Weights of a small GPT-style language model, trained from scratch on English Wikipedia: vocabulary 3695, 3582 steps.
Each number is 128 + 24 x the weight over its row's rms, rounded and kept within 0 to 255. Layers, rows and columns count from 0. Numbers have three digits each. The size before them is the row's rms in percent of the matrix's.

# k: layer 5 attention key, 256x256, rms 0.218, rows 90-114, columns 128-255
# q: layer 5 attention query, 256x256, rms 0.207, rows 91-114, columns 128-255
k90 128:107090122162117112150124156122110133117132132125110160103098120169147140093100111122147135115137085103129186070110146147116122146097075129117183151139115127150168125122121114133123120131123119137149110125074100163114149174168096141154135135121140108152154098133144124131106113129111129143098145090131170074069122118156110135151154109163123113121122150159153105137144180119130111165102
q91 108:108098107141106117124102107138160138077153092169136062109132120124096106106138098104124130113151125138090151118088127118070151131139135109088160125124111104164147139085150135152149112138135123130132123145070167125148132111160083093134133132094127085146103127158138106118161133120099155090140175123116085128119151117092142122085149119130120134128152128146136116107151110116133118142166
k91 149:133122123136135144125131121119141145139085090152099104155108113133100100166104144124140162109156099107100137161140141126107159158095163134110146127141118113132137120150162145139126128154091139092170164120145093122119155131128139119158162140136124132192065153138147101115118169136128128108153146099104143102135101146139096119115099105128167142127101135169121146114148159146172158125132
q92 091:106121123108076113151135127125147145118128127118153117154172174087087114157135133127103097106159150134140137114109108134104120154145138142113146166117110123136149077111121146120099150076123129168140136104180135125091129118137097099104188097162149126111130146098113163136118070153133132104099127146161116145130126169133077158094121153098159104070137121127103124095143129119146106114132
k92 120:110159107144131101117118136104108170132130093177106158162131120102113090142133132120100137142113198124100150180078113109125113133123148149112146111112164128130106137088111174116128146121109120180125183113163130113065123115065173113126143114132156109124130136140163122142089081170164136096106105095114125103130087110124101114075122135103171128107132124138111095131133164126152134105102
q93 095:124091176103178126135117146153125137115111107116123120075172121118065137168129123165163168106079143168118162099120113145125129160174130145154082112156098140156103168117135157161157117146139122132120142146100129101119141137142113140125142137112147152124117135115135116164138115124089172162124110151070125119170111139138120089135146146145084133138137116191154180138159133129147116139123
k93 124:150121149108149131141120131142132136118116151143109156094122156101136106144104147120145129138139085121143112132176165102106174115164232103110086156127130112130093143119098121121118137138145126139107102146079135128095156120125085103180136137076131153120098123145098099136143107119118145143131117178137100131173111138131077160147142174158129138112113135115120128097139114124139148133097
q94 110:139159117110124122152124091123066112162099126115083129114114133125163100123157099129139118144143108143170115086123070134159100123099081134117135132116104114169106091082158147093103106093141111128102115169126108111169132167139164104101144116104137144165148138118135099161146107121149126157151160104096162093170151121129120147141170103112126144086154121148101130113146163107106118114148
k94 143:186140148113168112114130185127105153126153119103134120166117138091122135108159155159100142134117183111151106138105105111094131122155129139144116118110133145100127115102117162157073099101134158127145125141108139125110162117173133105117134100168138169118116153126110137170141126142144142089148102099085152127128176075096149090153141168124138107113130159083148127121113139140105147075139
q95 105:123136119108169117137121160113113120112145102103104085102145148134143097104135117136140117098112128165133166105121140143134104109095148069103141165115148135151082110114104112131153107112082134127113149133105151184146136100110133159107164143111175095102104104164132154091160091093117101083153130145133108120086138115137136144153128123134161141095142147110128161125159108135099145117159
k95 141:121108105125158152125155123123100101102158098100112171095147105128140109122116151157121155150140123147116110143127080109118148100124113116111177128137122141131164122139116124117170119153120161134138083105083081117139136134188123178124128153123159096155107164108136099137137110073153118129118147118106144122108088134110106066082142065136132153110146120106139110121133180135094137141143
q96 114:134203143124106148102132086150164121160158137112135149094111120112127119115138162122144124128144137113119155157139116155111165149134188119144118136166180162114120132064139147088115108167153169140149129106144145131103161113128115090155127146165130104112115160121115127163083119123149138170129122167135098122117120133130156094123119115127105110175154086165115124131143149128076139119139
k96 137:105115158135135126137110137159148089085138139152146126140140136131149101128165106110158091157123128133141142128161120122108137178153144140123168153108136103129127126128118140126128147129130136122126122095146105110113138106156148074148148103120102161115113150113139159170140122130137125136161130144121143131118144118141143090093130141132101124151127118099122150154123155130119167123127
q97 096:141089184167109119165081150123146154094125170115101146132114137126123071126133157116113138134119115179126077141108175117153149106117128141147140159125131125136151165111165130138134141143150157119120166158142108071091127164133127142143157109135129126110152134095111130133149160152120097141126145137105082159162092169154146152148091105116120135106103150126112162123149095126127127130073
k97 125:135107156111145074118097161109124109141107166123161120122167122100128131129118160160109124154141107197138105133103169156130169134094143126157157178149107142148115192131176113142143139093119217145112117131166118134121137131075118114144091103126132136077099167113122122110109088174127044124085111128139119136118105121150153140157135145164126134110173109125127123107140096118116112123093
q98 106:107128135140141108075130104108134137102110130141127150161124142114153164130115092083117125162112105129113117142103124123132110115151147184156161131187137148155121125139082085140157158148107167170167144146130130109140139128125140134114099150133110108115134132140133163117146164132111147123089114124130151163128142185128144121129148109132124129074111119120118099122137155095150177096157
k98 129:147136150160131171128152162154140158100068167124181118135138133120164137136125133134111100111117088132139125120122146039112125133141149133127127144141098176151073165147136143120122119120123137070142110130130133124131107167138125103132091150103149136156136101133109124140129153126122136132128116145104145143116119166134161136153144120132132124114144095105116130097137142138155107126137
q99 104:148124124126187144135123120121146089108113114135149124124118107088162087078146116132137104091156152117153196094130104123155124127129114152135148130083165156124129166145131172156141129135097135117104148168133115093107106107171147106158142134117133100159127134108154143095133143142156097131122160175102139157115128153120166118104136108076091122140156135126094159154115106177121129131133
k99 138:141104102127178131163121117134122092070124146114149130157096131101118135088155126120115118129161134110164127109131129191132136128133113113126084118134130140106170159123126080119128102130122123143165149111129093128137119121127173151124196127154118114177137144129106168117118142139117106113101126112116134094130131177031115161083130117151107140126167175151132147080130148125168131133123
q100 111:119116108086117154104151121106158157148145129134132135145128120108099099120113146130123086092129115166153072102128121117171141128103210123154074123127125126138083147163154133164124131129139133150136094133114095157118122119146128181157114122114095112098141140129139084085126151143126142157158110145114134147117143118094099131136117152096093071140145168114110149127166107100070129129141
k100 129:124107103108119132095140148139171159183118140137094170127140182127096110113120151143168072135116108174141093133146131137134147114137141138162134127154103151121172154119151114135149118135145139165130058154126175132115132097116138136114083102177125120097109135114164118132152119067151110071128164086141122140098140109149122144142115100131110146092131164155086107157136132114087095120136
q101 108:129128133085143112124159122132153131148136141126119151140122148123160139146143130107157112132111119145123144168144175137144140121105110146137115084070159106096137117124127126140156125117112112145122147108106076110118172142098173101102162098086116130146084130147109103116100161139135128125100146091182170138099115127129110111093123127111133123111185140097120137083140100077105144099136
k101 137:120136133125149139093174119163116087118105137139160159171140150176115136121135141118128123135128156129094128124163142107128155110101100139109104117071069118087098132108095122119147112089127133111149102117123149142133158144139140114087092109136142138119135126085080103119114122137145123118168122153116106135134126110116141129138136121126153122102128138150142134073157102147110129145102
q102 106:110139134159109171106151113084161131124151146156105117136144131136090145141113145159138105122121125095144147176094107143134127140160122131132156145140116146109172154160122146175131098108169139100152132118110127133064134128132094129127126143128106132122111128171131154127123141121148121113149134128123096132103121171135143147153130140120159120122144141143092134118146125105160117144115
k102 133:129136152130140172151179138128121120139114108172141097146104111105123144142151125140078140159105093101117127113115132086138174152113080110146091144155111118121159151165144126131197061175161128128131149142109128125122159115127102129079090130141124130095138177127155133079128146125129103133106154148147112140180129150110116140137154126129142188152127140153104136145126147119125100106131
q103 110:094092185121131139116137100119109136087096140142176105111098158149129113160158177102130175109144140116128127145150087122161114133117110143175181132116130127114143146140153132120122120105138148119135167139113159105139195131114085153096120165150106122110120131140142115101124097161151135164158124103089097126143132098128134164058142135156108112110161144157132104131104126157130121137151
k103 138:086104137148145107143141117122122162109124140165121083119132148158112119130148165171144146137170124141082137137143119143170150101112130114120093126135123096137122133125095089164151177180131138155127144132128156135108118119100088134106140122134157139186158140113118142136142107145107167163187115153136091116147146081113082164097121104094093134132143103171161129114104113125135154111128
q104 107:149170145127120155135135094110137160135102147110137108156118142126113123151136106163117131126169136177129123111125139142132146157162103157117132177123124098120134137122113110167103159089174174143124114132120114123106100167119099167108120140130136152122148090088164162086131119093119120140111162162094125132131147147106158078134120118125118162161108118127114147124126119091130109096134
k104 142:126138126128116190093087131152116134157107144164156104146132124096145097100160183174083136140098108115132128167141142145128144130130100133139148128142151099125135156116099125124173157132152189100122116142134152091117090132104167126112133121172168097106136105122144163134162112139088131120084097120121152120116131136131115092174132114120134116126093147125114115154115124147121115137109
q105 107:100132156095140146115141113097107138110101095100126137158100178104123122160146117119130134113125125128131159154133104127097174086167124150116133134112109141115142090136176130096159119106160098126125141090159131175103122102148115125107107142139100106165110130118136092144135101083109095113117137185135121160139139172165091123083085096124171133116131139124145148150095160138121138079146
k105 129:078080159105119108120149115113066102149105098138168121166079130099137113093154117189100134127120139132125145134102144146114138130103090124106123145154136181123121144112107170166164121099117131115103143141151158138147140134096127154152137115104142087169130134124143143163109049128120110115104104148120118137180152091168073135096142125133124140116120115152123108139094128106168162133134
q106 116:147088100093097113078136139097157113146130105149160157145163094122125096153120094113131176154137102089125185086101182142112123108109119119137111159149144158163133119181116152163100148138139127074154176116120111145138135134151100162111129105108120085113142104123152127152147132110120132116145117128127157150122122127109159122153141102119136089139132141180116136131160108157113134127086
k106 133:164152113132117155155093093148112131140115105120122145115124108109132099173142099092113122139153145099164138137108127115121126131135143118130093138162112143113111126127139152132104152163138100146151160149129087132087088118159151115097164155118088110121119110142125100120099119126119153166101103151139141131141109188090124110127108104115113114093140125174136120083155115132114148122077
q107 097:151120107124121067099135161141115081142141133099197111134094086177148139138106130119160091146114109154147087121122166128108135159141109092086102134146107097106134158175160162128112147166149118139175144124139140177121143120118114135107095102139132133141102141137111135103100156130177119136143131109139115100136151102149128089146094161141149107093113145095091104122122130137174168144145
k107 132:133129128138097089128122116150124128166166145111146130115102073162179146111131144114123114158092112129119167099085168101118144152134112105139116165141126163110148151173120132122146135125149140117124147156173181155107132117094084137079151103158137137131180124149098139134105163122118131113097139152155131149081170105128118120111112159106105104130115127132144139131151129101112145101153
q108 098:158138182123139131144136114095161097101116081099139188139146137155165116145092114117118112110115159118107066112128069132163156107113139151113120121155144128135130147135084129139113131121137115126119143138137136196099123137099136138165147124125183150101108124155158119151146149127102152095143124122137118148132128128123156110133112159134118130115102144155095113143094075143143163092113
k108 137:133126121094127122132129112130161136125158138157108140122124135135189130128146136109106117154133169176162119142125092115124109075129121109149105105124131090124162132087141110172160127172154160135140165156125114150132128138112109140131108116135085162117139099116149148129142125145160088091098141165119121144117136128135165104142104182142097129129110139150145143089139103123157133128139
q109 104:143129129151075124168131151119134125122127112168146123121146085130192132147154100123084104145129152168097097111126073104156145116132102149152154119184153119081129093163159151116136111100153133117111100141165153128092171180149137124122117143143098124074132135117111117135146118108123136097119164122131151115125134140105108123152103158151162128099155118146125120130114107154182114121120
k109 134:145113144108092120108126108136144155137144158155092122125150106078164133120134098134140118151121129114120122137127113107134107129186146119134155090146127098144147125164147108126108136096144140126114151134136140130135118197091159087124150099164137188094114112132133137134108109135126154114099191124113126140089174114120127104155126161161136117090128134143152117137123146135121135107141
q110 107:094170163145062122139122108134146121143141148121140109108074107125145142115136206148118156128094088149120166138137117133093070154148132108162114094136135114128113108155114114152124155131118152098113146117135176125176177108123125161138101167129107134159131128081120148132193140139126140100153144120124108183134093146142116122155129125147119132111124160107096178136144142111106102121110
k110 127:109134135136104159134139161118126127103131146137155090113136140133160123182177170141129155144133105107122129099204141191120126178077159095166144104138115095148110139150153141172147144094103173157120101121118140124124155114169097132164092145123118166149112110148136185158115091107120150128131127104122135135124143096138144098147121078104126102108097121124115142104160137130150124106132
q111 111:114165119161133092106131157133157079124144113133136147140132152111152086154096086179172149126159091145133157119085093133129158109139096086135115144079137141148120184118124149156130130188142108138134155121148094048119143124136097117125158114119164155129099113139102138137102127161124124164132091138160146187117160101134129115093152120129126119158147090093173135114115119185148125114152
k111 150:122183083087129121124110137167162150093118116186158123090094081145068124127141112172122109125139110109147161133121103136141140080145129130115143148109146133146125132135145107136111120131110111129126143131145112116137125145136105128137176142107123146136143094139106118136129124160137164109110098127117143110137117139158102137143086127138067132140106109120096157117148120129173138126122
q112 113:118121088133176105136139163145153133084130135111132132154127113129124135103149163111137173119137122120157136114158124126101111159150143119095121113120121141086133157145122109088113151142198119107123099093132134111189128122118110172131121109117120138129190087132144079105136150147130171143108161130087137126149135148121134124145158135126185142081148116120132156127174130189106146128122
k112 144:113137112121121106108131157101161135167100131173094103125154122141124152156108124134141133131156137112166135131169091124141150132138151137142094099089135125138141097130160166093121135136099136067130133171132103121112148099114111152117138134133098163086189088138123135126143128155126157131134138106156150152125135158144134102186118110108133132102122112135140098142156118139126125146107
q113 108:108110122148141124114147105118132119162129134105122090145129095121086077126130139098064158162140074128109068109144118145122102118095132115154149094153117149171139135129149131098131124174156066143109126136125143138139082109120160151129135108114100122094130129112089127130161126110109117178092146186145126139138095124110122131108140135127114106095135137162135158155124097116152168107128
k113 145:129060155156143079142152173095112110142137145136078129097147145167116099146124124111109163192136090159134104155099115167130094116144153130160150133116121135167088143139151127150136139146125070143130127108093140157133115131101134133126081133163154137125118107115123113137112085126114119135145158143132088158116108143184140128172087136138153080128149101121111124104097129142129115146156
q114 107:153143122153158109134138071119104135137122098106139111163085138134138156159089176120121137061154138099167146163091142134136167136106147131113072118129100137154098160124108156173129102118125165104121095135138132110148117163124133140199129146148127120109165133131092145119119166133125132135160122120097142154170104114128143178149174094156102116090117113115089177149146120128111153120116
k114 144:099096153130133159161104127103110119142146146148069122154127116143145157154167148153117144126096085161151132139148143130184117125128142091103106100109111098136153136092119136176149089103136141113174097120140143134104116139130101130167165139114173157116115170138110105121154150113149109138146113080105129192158128097124134119176103126140123148106119133133187165114118149120098123091125